{
  "attn_scale": 0.177,
  "init_std_qkv": 0.0397,
  "beta2": 0.95,
  "final_lr_fraction": 0.0,
  "doc_mask": true
}
Each number is 500 + 50 x the weight over its row's rms, rounded and kept within 0 to 999. Layers, rows and columns count from 0. Numbers have three digits each. The size before them is the row's rms in percent of the matrix's.

# q: layer 6 attention query, 128x96, rms 0.165, rows 26-90, columns 0-47
# k: layer 6 attention key, 128x96, rms 0.162, rows 26-89, columns 0-47
# v: layer 6 attention value, 128x96, rms 0.132, rows 0-63, columns 0-47
# o: layer 6 attention output (transposed), 128x96, rms 0.133, rows 0-63, columns 0-47
q26 080:477543491505558474486486506492578590409508517471535419584468600541488512485419588539489537476526513511497503510508460470499544539437439578486599
k26 083:509490481469504416452614505507478568496528544436525508486440518422451409441455501532472580452520482366545554479452573528547451549508534486446525
q27 093:497536567446509471511469442449471529475551502594543455501421454437519604510474451468476477504524565494440530503401559521504407408533535539619375
k27 091:547473452570427573513464518469485537381518470481490497525455531541595582536505452456525424479503412635454446571519406507457527504509494499539501
q28 100:605503553571539513427560428491560483493522562465566483447395532472533494496416570426504495455429473503473584548548496512489451439508455547583457
k28 101:486480510530501463437615541527523582466502496482527527506338569495484502538471516478504532434512409398516494576540562495481444406499528567441517
q29 091:493405495543431543574546531460514387490516484582435547479575460526504442530437459618464377492515507543568547456537571575562488513489499462540521
k29 099:486542522552417495482605534397490447556553526518469536453549469493416410422545524499469469513516499374533415441521498503540405516561572511532488
q30 093:480479457513461496514546520412544493474488518508458496483575444501399451508481516480592317526551525555599501464519586523504475546513572484585550
k30 095:514562568461466475513627515463493518530476501455552511504578456377462470510436534507508487529566498327517445444500527479496542585489576449554493
q31 097:552462410501474548476505510486460482541479490545420516508635520482496432544501495455483491539508415520494539477464592477562450552441594527465479
k31 105:512462583518440482580478519404505456581515532556488455432601539564523572531617500533494451573480492505461476533558466474506526524523520457506505
v0 098:544521602410507385489511452482498565547343504456533466427527525473434469490527489527492544483529429506475491475418501506510547512393508485491484
o0 091:404406416506448569480476513429471486468526481452478533575495528569424475464500459570570459592469494493584608514476473454525464435589460564396550
v1 091:517508455468561537510492490425457498480516366471553558526525528497494558527488498489388485451464444485394499473533520476550512518532504464564490
o1 091:543511489509520509504575451516509528528556592503540476435530436434414526514401515484497460540643562348510468517521588546473485531462522506546564
v2 105:539476428485482511560506443514554509553491519537542481568459562487464555354434552552503457391492458492558511454402422468541467562499527475530491
o2 103:449471484444522555529433499474530389486542547452456484466529556554512548533517433433493614568518475522499414498554555482510520486448563408568532
v3 096:513410519474535483600518516465509553488482551543482423537520530516393540464576517502440531455525474481487527492631509569517491531443521482488377
o3 094:495511520549489556501535502514481435479494497473465575490483528463468399445473466525510568503584460425588421560463521496525521516552496604512588
v4 094:507557519471507459442495555546545520513455453509413525472548549482500485548582556497409546559471494470549526549591534494437473506426449492513525
o4 091:473452453492510496540462539466509506471527512489425454530525566569458486436600474585525559505526498679488521535440427548555464452598486503459534
v5 111:559556388548564548465508486446541529551647449467503513488427546446519525435492490568371499481494613475454513513463490418479460513533491488510543
o5 113:469465497501533447494475515571527468421518596444536525480520440501512567495543509473470548488514481664499448471562421545526502417392513426546486
v6 086:616447504569505566511502521408409443470607477462540523505488527449506574559437463550513463443556534493484521431487500525522610491514496554476450
o6 081:441534520495501540539540470572540523482423548539512576484446515502536453503483484444468547530549476495545398506500431433459421532486478458473488
v7 097:545558577549512484536528467562485519557445541519454471509507536480422476478460549537554490400454436526561485515415471519450397510347422526461553
o7 093:465506439438472563586461554461450425516485421560449454513525536594528533494562419538510555573425495482456466519450462456534508461587522539436498
v8 100:438467494592505568433487523540506549508615559593542500445528522517478463460562546468443479470516571547573522490489429421480408489553531470469535
o8 098:483505474493485524567525474540478460541558525426514528472466481506539558406548487540460566413460497516513424468489395607544464505500521489539430
v9 093:554484457474542503583502547425466449497592546426492536492554428472526497477505514503534461508518633516530514434440475547601550517587550550458408
o9 091:546544500552540513453499511616517617520441533515539550494442534456579477535459481464472477517466503570475506472496501502504517410375484446504476
v10 107:556489510551431545600477441497474498474483436522554471477504514558464508472433537562607476442492413507478520553452412473531499482476474483558541
o10 108:450498479482540526509561507455481372559549501492474485451501524467517545478439499438468555581514499264500407501530558506558483583604557487534455
v11 100:487485477414507529458498424518507473541496461544527491608513466455558508438593458429341532470519567491456481524554500498486566529478482493519495
o11 094:537511518495489467550466480591476552444510503460465585494544466537464581476490483546518491498583548607461500505492482495483450498360486476446524
v12 087:551505589478569573561529480472503477581505452558492481574485527459481518535529487475572448430490406494562533499469527494443469471403484547491480
o12 087:440519557555393535546487504469515460505455493595415533460542537582499529470453423592490556544453512601553479512457445407513454468589567486488506
v13 119:441521654494521492502524534531498527574449528489547444514489468558472422537495448426591432550429495508542479578491572578513520497453433498526530
o13 119:512446481552503485466516510416541486522555452577411445439567462477494561512476575626502484546445494444466540537553441458591554434569543520521527
v14 098:378441624463538556478535398570490516533514518605545468489565482521433482463518556462450575508493433525460488524496495484519492466440506540468532
o14 097:542479534492394514500521457489479421527512484519522534526498462452495466490472433604489564421528524449523358483462460511534491446410471622589408
v15 090:594580460521458567480480541465477518525495382547556494569528487423546494480555460500458527458552509459425511539589574484460508452438439519524554
o15 095:511475496446585428499483526529504504463524559483503455495514491582513543438473511516498474520464572706455543441474415543499504550472447520495467
v16 091:536467440458510413627496525495454535476392523544463472463535476526479462421467459515592443387523560509492520505424471498515509548556477458524416
o16 087:443507500419572526511482517494458434531562525459516510491500547447530539527406472464503552640438463374473554473502545486514529558542522498507523
v17 113:532506521430458432536495487534488467501535533537549574577446538525502535442480432450559545421504441504526493450502480581466422499450524558484539
o17 111:522529488577430532576465476469501499519463442563453505445599483504480446537542494415424533484496478602493508463544602477415506602474509556469437
v18 110:523433510513575469491464533516519437479558526514466477475440502549488636471533537542470525447502530491429510401525491564583527504527466557508408
o18 110:501522507510479493471529448536490581465450582491529508528539513386567436523500485423423605494614455371515479505540450550457507471394447519573529
v19 097:527510508442516532643493545474518553504411519546401558512523494514522405555529523476577426355480407520511483556425505485506437549482487483498474
o19 096:443508526541458520525482504466536465497484482549481472483568508508509623470403453593465491550438515397478495542427532460559444522634545538467511
v20 100:466508482582472429467504534591498575490570568485490442471514513564507394475472494499436433560501560488511489503501463529549600515606416491546455
o20 098:461555490483537538521529435469514452493466445504538476500467522500481567511547526443494496443518438685469524563544439517545501454466506393487468
v21 100:417464520438487455579543489403516489470587555486546537467502557493505540421452561510455512579463535490526498458544489553471344473505549538453529
o21 100:560501454621425515484492541553533509515520491462499567470483475472442404557557479416447389498460462623474516549509622549478557444464539570491474
v22 095:450557562556472352532513478483401448495511495475576452533472521511404443479496495577560513419515516508526508457534484481432449508571531521532449
o22 090:477504538509444575540496608437466470560487483425521561496395515504387552550488436387478550537438461574478491571482478534481580465486473578503482
v23 101:487439479524452470497462562617489592439494479531467491388600524486542438514485524487497511485575463510363496525472470513551508524574455461499514
o23 106:491462442405561503556490505459503498446566537432560442514411529511544584480516490447490506464415546549455544503445427548489425534523470565447444
v24 103:490400474489509461498517503519534560487433576511402495556526568409383519495539515571493476446512417461467480513406425497537493558543567431480437
o24 104:497454479515467563519381531454468403443524502427500454486398537585530551494465440482519548526459472725540462552497510485524506467561476503465533
v25 102:579499515516522527564456539544573519514389465560457518515457489507451521470610528543620482415505504538583507493452464491568461533468452535524530
o25 109:421486480533504488475580457485512508475495525525437497491579562572592543458481491522416629564485421336512487462547488523567451506547504462510550
v26 088:605456450397516534584507541452582514512487526547456515556491476513480522441520505495519451405453505512572519447461507492507502584456514493463444
o26 086:441480502545499478452508510515530524491487552521483541466619493461532477467465417541483531532612526293551487462514540473540495508515540482530540
v27 096:521510441426407454562463565508513573455511533534434502559512498525509447529568539498615449394527473525496472507392410467514554534520573444514475
o27 094:491501491496554510468476527447468493517517480490444509480447513434574565476470457504507535516451562316527591539490608538464519582616522432463493
v28 097:601378508447524511422497455517512489468569556445535442396499404517522529472434468518521478545497411475509492466460429485531571571471547511508457
o28 099:437486440526516546473457497546502498494524498507584541554501492440521498500523484468570485461572487514566424431525517430509433504509538504508477
v29 100:453423544535500514410490583487436496494561591473513534517493478484500558601469508475589481499556534516534531441548565544569550482601538539452466
o29 098:563501563513495559452492399506523574495465519484532486518435440504491392516504557494492471475483448599568513500524430459530490495478474504550526
v30 096:417554465551462469476487564561485518520477533502550480485414516609496501526539482468444478569519623518511512500671516549418535442540405472527500
o30 097:553565554480527486493593457493498530530434451481443500518567527419433422497540561472477517480540420341478569539546490554491531506448514469479541
v31 093:463446527504510446469464565587467537535471569488453498540509464497521542504547478439488522509553559529525508441490510533559506468562562530475483
o31 090:583499546518492580444537422506453598497489510455533518487490500511501413501515530494526499443555459481540550518526560499498499466408495485513502
q32 100:496554488614498492488535500534542598455506533457485555566523664495504576489454564538459463441500427497502471549489445474535444418494506499481558
k32 093:581477455475504410522573485487530565502515530495515539517472571442517439461458592481481522501496454306488503459526487516508466489512545550437540
q33 088:468495422494649562503471476509515571465432424519491445539454479486525470527510547474468437451452486563425580514555491454549511496416458524504488
k33 112:524477462567530485466573473501538522488487486501490538488475519435505443507499534513549426487489437401492524566547571509531518526482571547531505
q34 090:639467518444484501379489441526460513537486525480522513555458465393575535527406530496589574467540560482493462481487468532491545519482420503500483
k34 087:463484502515509560534425527500503534393482519510542414505455482524496587494532461493450539456469484744470465552513463506513491415498452514446495
q35 102:481599555485570385460558402492512571491466521481587482464558515548511411524531605578518493451491451527582459521434480455470476491518492604531479
k35 090:536448461472506471424599431495532560517531469524514508519430464406515416522491561521495518449591495279575513479517540519482483489490543511552560
q36 099:442535530483458476512453522513478485558470483541452535461586542540425410548572425515508447576511514479463444435441493505486425500529578449511510
k36 102:484539480488479487621449502493554486522532481611427519495569530544455496432581447515416495580555540433494398492491511472396508546470540475509558
q37 091:459547444457516404493493484507482469473527462498497490581495503448508520508519565519501458498534445421526533451449463477587496513622457496517470
k37 105:453466527497526444544451509565429534466529463488539513582470477578557603473574474489504496440456545588459478503474466464482495496466446531444495
q38 120:505512454416521573463563510505542477465501502458595478599522433489496522523478579451570508394563487499586495509481548355475573520470416508567561
k38 106:539519530480491538475588447405505526494484494506580524546511489376414429470470613517470574462598502384518567515557551573451517528498473508503409
q39 090:449492406501584507555501505518433476457418412519489411544552427529465503506566554509531471561511529512456506468539470416542508534605454477525505
k39 094:420543435445613471516390442449483426467546478484555448556533457582486499458491470560558462477450464661481517529449469417470466570486500571523492
q40 096:423492517500448556593532589577507569448565484519528538507516508485490501579487440550489531460586558484532641518489438445491532539496524471402495
k40 105:451569549530499488521463514510512545561457468466468434486550556528458477459539504552513538483617502433454558460464466507389475523455535433417473
q41 100:522515508535374481542487484463455572621565507609485500434454446515513490539500449524500487580523497564534386480474608515477505445533530446471475
k41 089:440539476491466501537389523489470460500537482520517475478525469608532617475513454517523519532495521749583495455485430473477467552547435468499541
q42 102:417519476508487455541527464408517464599546425586485541430579487635500442477606400561498423531502482511536482465515505519506479526580572398521427
k42 107:443522471486495435509530561525488465608547439579443537526568473490489498452547499508431486590491509413530491369468494473547450570481541486578530
q43 109:516484546468526508392470426542416546473482506506527543605458492474490565517553569484457592563416451455310427467480500509481513516488522542532532
k43 096:562438420491576567479447466497530482453476519504536443484420503548540557531569487455526491510413450642455595526472427477503476432453435546492472
q44 101:579528464448575509444560438495517538524474422449536573484403415466510388553476571413519462510431452504504547585609554466466558450430436536558425
k44 101:480431523530509554410527483484477521451505474450535518551358499505560452526422569423517431483467398427527531517568612559466489499534476531582502
q45 105:592506541566421487529460449465552579513594634491529443588487458491428516493471540457561610482549538520464403498436523526454491464471437498473569
k45 091:479517506439523531505425522457526536438501502476521452479447506564489596470516474444527538510453547782460494500496424492482513445544464488470483
q46 117:533475543608411561563457592513459567564468544521453556549561530471482544438502477466404551505495454521471439413528434511546520471491443424432536
k46 097:464556529517491542561416522480549497491438529515473516507559516593534530473541434505516505524410513764485481533484404468502499491499483435476470
q47 099:515477478498520413469490525488396563508529594479485499483477594472505448478502556521439608421441455487504500521489332537475541463493401447406615
k47 094:591536517477489508533441515509570486483478478457475482538423538558510498606535479457511534517421455685450531540520411535585448367490509513455468
q48 100:569552433473482448503533460583456443453532441549581489504468481513526616445493396507566496457470586537510477527383511488531436548595546439519433
k48 107:500460464470527530501446481524505483470543471622553489508523492512504643489436422539536521472588510497541397584525423464494424447515471496528480
q49 117:417517468517583513450521460552557558462565487532538513511548606590593537516475434584458445416455491490541531526487464413572375393546489602542525
k49 103:518500442531536442453620477501537543497480516490500501566513566434534503483528522511485474470569489266536518433500526476535512548478506492460570
q50 090:451490482530417567465480528473503469525534549532521427502552483529564484565421413449482470547527574501474480483518484385457506562571459499471472
k50 097:461575501448426609529422502542590452465503538505490467546615494502431539502486449533500551507547513446503436501544533473421487545523565465481513
q51 095:460521421481495491451519448488480584481502391494559494587474478484595570505535585460493518473429467466537466557577518469481490509502512497479478
k51 098:513481512484562575483412433540450530510508472442609537509368459520569556547488498445521535425411439561538568506473477391460497521516415507537522
q52 089:400488566490463578594487520526530519492594562399485506591521543618408555505541614457512457511506444544559480506491531460534448540491476538526489
k52 092:544564524560449506538545484527441560525521459457518463528591467425538442471410527454557565539514507494531523478501448497473509543499499413496429
q53 114:445528464561472519524529493491545603526539471541422532412473430424579495521485503590472455571450539508495537486555453537633455521461555514462506
k53 098:498484514488562466485574469495520542566495534501486517461485449434465476476511508510489449496496485310523511521515558566548476482507571498512536
q54 110:510554589426419479472458467484405372534557537536518523427418411487562465459490471474484518579446533515510463438431483534463519528557436440504465
k54 101:528468555495444551513400537537419452495429449545481542425520386526531547524532428541458492492480583672489446532476478577533533477527453524586495
q55 102:395498479497533493571514508461501434405547580493466469540539528490414530414580417493462506495551558458528564557417493420491438477486581637453489
k55 101:511497468437508468538568502490479444515531498452481405488553525405500497545550479551557515483574501295502480519478464501485483537488510474473452
q56 098:485479510524504602591478534480463439432550505451449563509609462532435510483544412520558420580574445521460509569494533427499501588525508567507437
k56 101:438514477526543521591553555514510413494495478480454502471585496414419473426519524532478449529570467363476462460495495468513468522487547531577508
q57 117:539549402490505541548471392472540591461511549561476369535502484487428470500538501453532565546559555511376521491516496475414446554484484464467543
k57 106:471467451470557499505400485428503526395468495429533420519446485584475593513534510489542504557444520687478538575472460478494549521516507557481482
q58 099:496471498423450471534424583458451420431527455559513631466485454427496536462447451613596497378520624582563519455419517594485546521505550548414518
k58 105:449526617630462491506516520476545509596473495563516556446498469526472516426455467594495490452585577492537438524463484534490464470500525483540449
q59 103:505581553534542586513533396544629513447503544433522470610519585538517478503536538417441513479566435487491484569517476455467505467426438493581524
k59 098:575477499510553513387569509487488568500485517454540487564452551390523478500510599441481576497494443386481535530571560457460491517500536512458540
q60 098:505511503499570559526480513494476501468523521491523512520485516444441466485536443405518538458403413475526542572536553513409494389504486487533518
k60 091:469491524557499504524388565498446502427455482481525466526425524573571506544530452496545480487478501735473504506453461468475509541513430446515500
q61 097:490534499487427530539495531487510469587526527571450442436536479526504555516459482545438473660495546521491425409489544543524449471519633415480538
k61 101:524521472449385415518498511424497484520459535621436490410607494453436443511476479577451521558522569395503461460505524594527483600523545455495502
q62 098:499494419456447535476440527488435469496560509507582448464508589437516454562546465451502525579506465475436478499513470473553470548580612435452514
k62 095:522507470527498551543420516565526534560488485520422434469532454612443554566491427466481572495490533562491450502519435408499573531452502467473521
q63 096:445527438511531543429451440577498510498554412469516454512469518422526532479630514443520521543381521507436543466441410453464388476573512489473503
k63 108:473454528543531558537424518518472536420530481496507501524468505546541592508491485527472486473412520601425573523486422468523539514466477518501465
v32 111:457390522433446479489549606532492509511585473491477471584441451481512497468390513522446498480543525471583499537578576465514561511437565569485436
o32 113:450523515459563470473437486436545527504406528519496409457470497585519505477546504466529555505510527714441422503508421534482504500498556574542532
v33 110:479487506464439529499482616551515546529592509477520487500486483505550611522454511577514462534469495549484458554425474430505513467551455496539436
o33 104:516492438436583470470596495447541532483472479535509468505457458453474427529569549431529483435506509237514536491507578499464557501491534528531456
v34 116:437591484457472525461446566531568496458473424490408560464483541521529468525450533489476508560483529509585530496461451462414599483501512483455550
o34 115:470488529517559407542582523503504589486461531514508486495525518501513525466520479547487524539598516352534508484497433499533508432522530486473545
v35 118:527548510519458414502480567485512546511642563475449453493433544522452447606484560511529468379429474491530525494489546472533393483484564447460511
o35 117:470561492417582560515561580417494426514427504558535512484571450437503519444518528478518485446476459460556494487564508447456507571575485522603445
v36 111:528429609491519440538491514502493428447412579387480501499542519508465451452584476491515453559523451488461481470487481557557558546504483523485424
o36 109:527523470509467531421516412372439540525492373515541423497478521598528578563445564553499433527464526499539485528485505492480460554565509529468492
v37 121:539423529462468482576561539505568580508554582511526599486552500505459530492486553498435517543452440497470436458546507554607437506468487560513511
o37 122:481516478502543536485432427504507457442537522518504433562455450471512536504504424540493449440404555596452592478482485484490475491584479543427485
v38 107:562374545472509537625476485519576500489477563475512526464571458545453501546555587452484454626477392525510440490489481506495566498420465533476459
o38 109:453528445495537493429507448535478482511540452548541541466472508507524543516448440530482439477452562279505529482460489492502481521555537587398495
v39 105:418447490529526462497519523529492511536524450485501508439524479587483501513513491531346490545476509448427479538556481501523570423461427527624447
o39 108:453532590473550547584451483495437548473452477525470536454402415414487550488514499613532597442537596532503485561427466553520487519507485492507488
v40 122:554505524549500540551511354472529485505528564486453427536505468550490483502488497484483503550497452547518506458507552524460504506413494553485530
o40 123:424494523504533518407483492576466423551560432498519631477524487528528530506476495488510460491488500296461505471445465502494446544500544607481510
v41 110:520407467485531418515543625583555557535522482493471450486475525421517544481538487515516504612552531451399512518522538650498592514489397516453521
o41 112:507488467521570468511489459546493490465446534491538481514443480594512516549532494550493417499450488729483513486482454496539503444496468475519495
v42 113:454495494551465552414484575493444532531499475412513456548513480385501459509529485417468458593511508475479464540496528446446596517552491452484474
o42 122:511577541468476419559527582440512577523544483494500511503427531573454494548469522439525547382483451600566473543499484407464550474499530443512518
v43 115:455513548506528513474491515536551444579457483484460395544502496457564541506507501458476486586513482487504514482531498523406597477435432522539480
o43 114:506437488527517461499496576545467546473514501479511497367480470599493533548512447537524452535564513463435487558481367550546482446462556508539497
v44 109:493457523689491459472510447437540445507553488505447507421536490475475470475453530519454518464471525501447512511557520546437509522521491498462531
o44 109:471509581550545559538526484513483532523492493472566623563410490465516538455569512443490560480522409527482436509391430442417514500555455485548494
v45 111:433508474426511380555468601623437462447497595484415493438504456529561461586474504562525456553514535512513514578462510541538621488582477506431525
o45 109:504488493513563490502538426467535544454432519507524486569543604480575580469496532495456480528420547497461598518582479443585527379524457457519477
v46 104:582594509467455453530466477638534498467458540532449468543429412579462484462464544520570499560488494558528455551476558516545504533449478503395577
o46 111:484512498466550486480506526536519482570487515492501473536618622480512423478506494495432497521516479259499511440532442465528511499493527489464478
v47 108:518609502545430449433531397412523572525509557534566488530483567426504500374444473497502521456425475523586461408456494526486350510496493482568545
o47 106:509467472474516563571452578481492482468596475503448499557542474525460445523570520491559455499531441649400543476458539486470539551522491473491480
v48 120:556622403469518524510460439464540420533349468545444564621497462490515536467548397483539510461477555514536526455520515515416491509419483536499538
o48 121:475409558533524470459512509577500505508535520396438516440564516536503470528498525594504485584614498347478512475504468597564507489479578448446532
v49 098:550475478530529530495496502611527502510522521519536492471570398428441534415554532445512475561459512531447423508496504591527454501538401481566457
o49 095:549498424434539497559591464521502499541515464557518491516453492506466437534522532503498482457525458374558461522464519441509532487508519483479442
v50 102:488515543545451504477458650617557525498588420480485447466413549556431520464493501543481532484464576514480589522484446519482510443507438483472516
o50 102:498535485430576451545631483509522541518443529541551437490542440469458464498551518474499519550588451267575451514525478471453491525492537481546471
v51 111:491624487458469440453470443561415418496455541473567382522515553465551491608483472476553430501591446479477504477484449488485509553526484455566512
o51 110:594469473541458510529529630440526484457522496535526547477504541638507507529426543443538505494456511510443480572515556455545481469508506451524492
v52 110:546516498474505429545501529458451526476463520456503443528478537524413495469525373530447484437550539477454585492548525607569539486466471539443526
o52 108:379519491520563467466549473506506508461455513483513547560554443601520498458423562567557520557478468503534491483465446483554425524492517577471506
v53 105:609471532470538490579495478527443365500558614514468544516536498444432470562537525504561448428526518487466515451555506548555487480503437549551500
o53 099:519542476478467559451482424545532430497456492516505506487518438595574534537453459456472505521367540649537486558591479437509482499584493438509467
v54 126:568519497390522496572442562460402376532463514509432586612462428464534532524543501508529468480484526502613483432549504554520540486497513572506478
o54 135:504490487480476465446487409504537598460473451489458496466546498517537430501442533536521420624466595474457620492542503481477496498537548451470553
v55 101:465522574570515508486493600515484496447558493439463524459495489463435476498595514528558510491506545486488564453507516568534496436573530468416483
o55 105:505553456463503471502639458477493549515426495523536404502538471574477513456456491469508504515533437407625446480497430494512539540492457504557494
v56 105:464460551525564449560488561621418439470481522558489584450487460497536461479437597488532490533489470509578487557443498515481623407525511514444509
o56 095:473535525457489517573472404520552557493496551490521430516573566470561575449484441455399539517468569594450480491511450482550530474527460440507507
v57 104:414573450383538496582478535515502460461447506445477536493496474552538441602596489499488435578499501522590526494562467442493473544558494470460465
o57 098:546511429599496428411550517511465553464465488528457491502546604439545487503406523546456488571487528307523621522563495529550504460496533526427555
v58 118:498546448554531563490551446372587537563546498508485565531533536415495465532642519475579489491427520483488509426538465520474384520526522468534504
o58 118:550487460531470502429471489540422413515524447466479511468490428469492535529496488552515464435468466744522523477499518571540533541518440486532495
v59 112:500530527447519450510510491580549500576407493496515502570463460532512519443529524444471480533431474493536455534463480504552463507441440502576472
o59 108:502470492484491484551476535421493497496485466533417454375569497456441498526507456610472460536601546475444568525494433575580462522500592499481461
v60 106:536548489569559434430491390420482534515486529517494519465588481502550523495557461445420519494442442443475479477522495544427427536533512502543473
o60 113:522456488592446570556530560500454551502560441426516548504449479411440498508508506588547490450625481477515532564396554512472469485527532453466506
v61 106:601534469443558540590444482519512394474518510500440492466458424536518549581510575555539487445552507555506518566496527477476546508440473535441527
o61 107:480491445512506488454559560541555505535458532537482527483557540481480378482497446460486526536480480205527470518574495460516515473481560490506514
v62 109:464487431492497482504542596427511596531512495459529441479495463429607564498523416542382476539496541482456450516561512552534450536513441498548466
o62 108:570459428587565475498529521508536570460497482516447514547438466529407394511558541540625421444527445522458589537433539495481550483456515492508521
v63 107:530472550522512513454464501511505515539486482512456453526506538559452574479434472492554524473471507487451505520457486517532534474479511519524509
o63 103:453457518441529477455516411448466522515500413461577583446465422432572500486535653576540492444558497427577510435466575497432497565508448547577460
q64 090:574551534426547491544486425571517455507521402487541503536492522579488518580564516496451573494472481479392504524457454406454536500407468541486505
k64 095:523499438511532512580493554590390486442564428519578493525504495543481488555516468465577431465469411535543510571484531461529490421541507474494407
q65 095:504496562420535511495479512489461542539476493465531508561409415449543448623566573440482511513448514473459478456518516543453628494478535467539405
k65 099:532536621490533524496501455502557529495494499480516499443436439516562369592511544374477483539409474542495462460592434487500534526495468464520433
q66 087:499487604455495476501471525552448444544488546512517574477413442512540437471539474451479430532445450524554450437454529606442540523462489490616524
k66 091:434459530457453492499489506465402527514438517499461608447476402487588518491569528360455514508419559566503513480493538572552537455488516541507569
q67 099:459521547551407490514351450599463524561490523527440518487576479519412499481444425547513509527581471489478434493489443463459437539451485449512598
k67 100:458498482506490546563441563485489572522531525514506528457566574512436555460502337589506509484583521545444547533409462478551442512510527520452569
q68 092:483511530500538508432526487589371412563458371493481512439536471516490501568577456528513544483460512470610447385534505531521500630514534388464523
k68 092:498502549411436402400472475576458414645493490540492438434477470617571482628439417537461477527487512517506496422539432574559490521500546439521497
q69 087:496467450582441565540549466491449480503510499561521467522560503537469477500499546589497491445573475478569539419488519357531447484531444429566395
k69 091:502487560482551523472572456484562450588442490539464556491571509505529344546513499583453519443548515403563453444487500451498531570487412462536491
q70 098:487504444466478493537573569497564544510505457473491475528477580511522485472539468472478486474510501549557546514565452540581446411546464464420419
k70 101:562520462573544442529571528458431622473437480479430472533505503487509505512488620619467456448474537432546492513504456556495509462482512530548509
q71 086:489474488479584514359531536511522422537483492538512527519441555547498503601502582475417568484457436524492441467595562540635488498493514444437499
k71 090:543567570502511508436442446529578460563458474586488454503469528579565402530441546449432499517458433503477431457578432486502462466500477401561516
q72 091:458553637498511498458478472483533526562480597553483528502451505437535432602460503551371534433498565504496425428621479591534500576501544455474449
k72 096:581523567582435493536435422332570550517466486517521417416423490526475412483485522469504545496432493533439560500455520568535527484499517520508515
q73 104:533535412602442546555470493604567403451537515515408498471496516518477507593545431476546554452522484484420537655428489448455461459401483485453540
k73 101:481460430547520521554447528499569424369477498464498459492537581620412496522575377474538496462521454487460503585428537427496492423482518483492548
q74 094:469505512447625573468560401543466473523493438479635475537437549542469520536519509461457547458477397492483589528507414461583420470514515472491432
k74 100:487573404461556541465493461604404524502450441530533491528449459490516499518455477543472503441477448504496512545580458485527427491527513432493451
q75 095:474536523514521451410417512515472520545437482551455501537546490412472542568485492522505590469484604484493418394557541510499546600501524413418579
k75 095:554569557458480495432409488498584497572565485576568415463493561545518574569416380519497493520508519531456484443535462509529444476494513476497455
q76 104:535443436495496497491518463502519536499525583531487467405447474458448502515463537438558522571487435509443501545555574480512427489531619498380555
k76 110:537485500600432571480482474542595551437470526453443514501505530485440523539441559425491584539583418509454495602575507517458512543451502463447561
q77 107:480520418438567493541540498406433473442532489542524483570490475476490565524477488494544377509507510462489534509479533503434545644593524539503451
k77 107:478466487447625573497526445483458462456459457532512381538475451506502543489504526444567525554498533501440504476482520444452591629495508467466456
q78 097:483534584459569578457466455604515377498455519477494615410474540518557415556503477505455483451487494537553459481534495638455522524476484472581508
k78 099:497492453464420478529467480480434426492420499476504518452448416524502503465561516394503540522411480573503533511447541581549506451527514535507549
q79 095:517416499482536502507598418400485513501486535526553480529436453497542541533412610558498463495553489483569577489526514483594506508545493537535454
k79 097:539503468557394541471540407502525516573610515511502502486440452441456432456435550431504579511520472458584501511557586496442512505473469509486501
q80 096:523446474534640495435559516475561527432558465392573424545416535421550554533553550438531539431413491511481575550526432476548538373477492542499416
k80 097:534539418496512467411532448552504491461516464446550477610454463463569497535501511441515482435445471488470493523637526457484455428490516476562396
q81 079:521443499494534562498477508518432526527432463456535587580525491559472510601510549524457519439471463449554468415482487496525571487496401404592513
k81 086:457558538415539543453503445563512489619534501568521583506518494491551485550439419538413441482472548532560452379601435409509506565517441426538428
q82 084:548545496496543542440580468552536380482517471505490535428462525560561391537495437553449410480540457526589581533552508549615409459481530551534450
k82 093:531458404551461422517504468496381525484471478479471516468464459504462441427543566492530510526439428452492524599422529564519496402505573586486565
q83 085:464503473493525509478496543483450516474529560452536500576451523504536463495512467432501473478463404457466545557431463532494561408493453547540441
k83 094:417516584408695559491528490553480494474415469484515551539458513464588508496592461504410486456451543474400462467546439457475496540513509455553491
q84 099:495417472552419446454529533374581588420482625422490426480550522470521485379482494545517471498560548535565546463515538530524558431529495519539497
k84 104:473484541555427438474564513430526549540551559417461556518538486375461510430470596561439511535551576436522506409533582544501514502501517550503544
q85 107:407479470627538418427503552470507550447517495499446454505466497467585565490510513439543425521398507535451503558495479508596486425514568534527484
k85 106:494512438585464462375517500492500560510497525519499485538469531479538626506504478488492516454417508484405524447555495504500391468443541515544450
q86 089:412512517439490439611465518476457593510451490458491492563507487520487534350549468538505443587501445533546470497491442490496476568558498597468507
k86 096:420501511528482480527519550437395668505542467508511491537523509497475553435455556569554471492545551525512543513456440481480548579491548512479495
q87 089:476541515442470541488405593575444439531460497562431618501508519563453459533545516475421533519469452503467401444557520615469534525471500438490575
k87 094:504505613426546561512453521507542496569398564576442492436536532574571497509540472523422459544450520562446422446497375525521526513512456414515549
q88 105:595475476488503542392487453497425479538498453535539521465442416491484457588427442453597450442528509531505438453498609604480514560521537417540471
k88 100:533488515489503475473429428458524439509439542499466447446479420517519461532497532455543512577524533582506455486504503572516507511489514465511534
q89 097:458512557484427550512412499540476455521466478570474610499535469618427471483508487504441495562522438525399380502514559525484502607453542455468567
k89 108:436480601536453506581363534543567520560505509598449464422560526616433443470483485514505541574545464597476467497444421420551483538475510434450571
q90 088:511491484550420467608426528424446574513480579468468449542527446542445486514489436457545420509544470538426485530448505545440560462492488479585462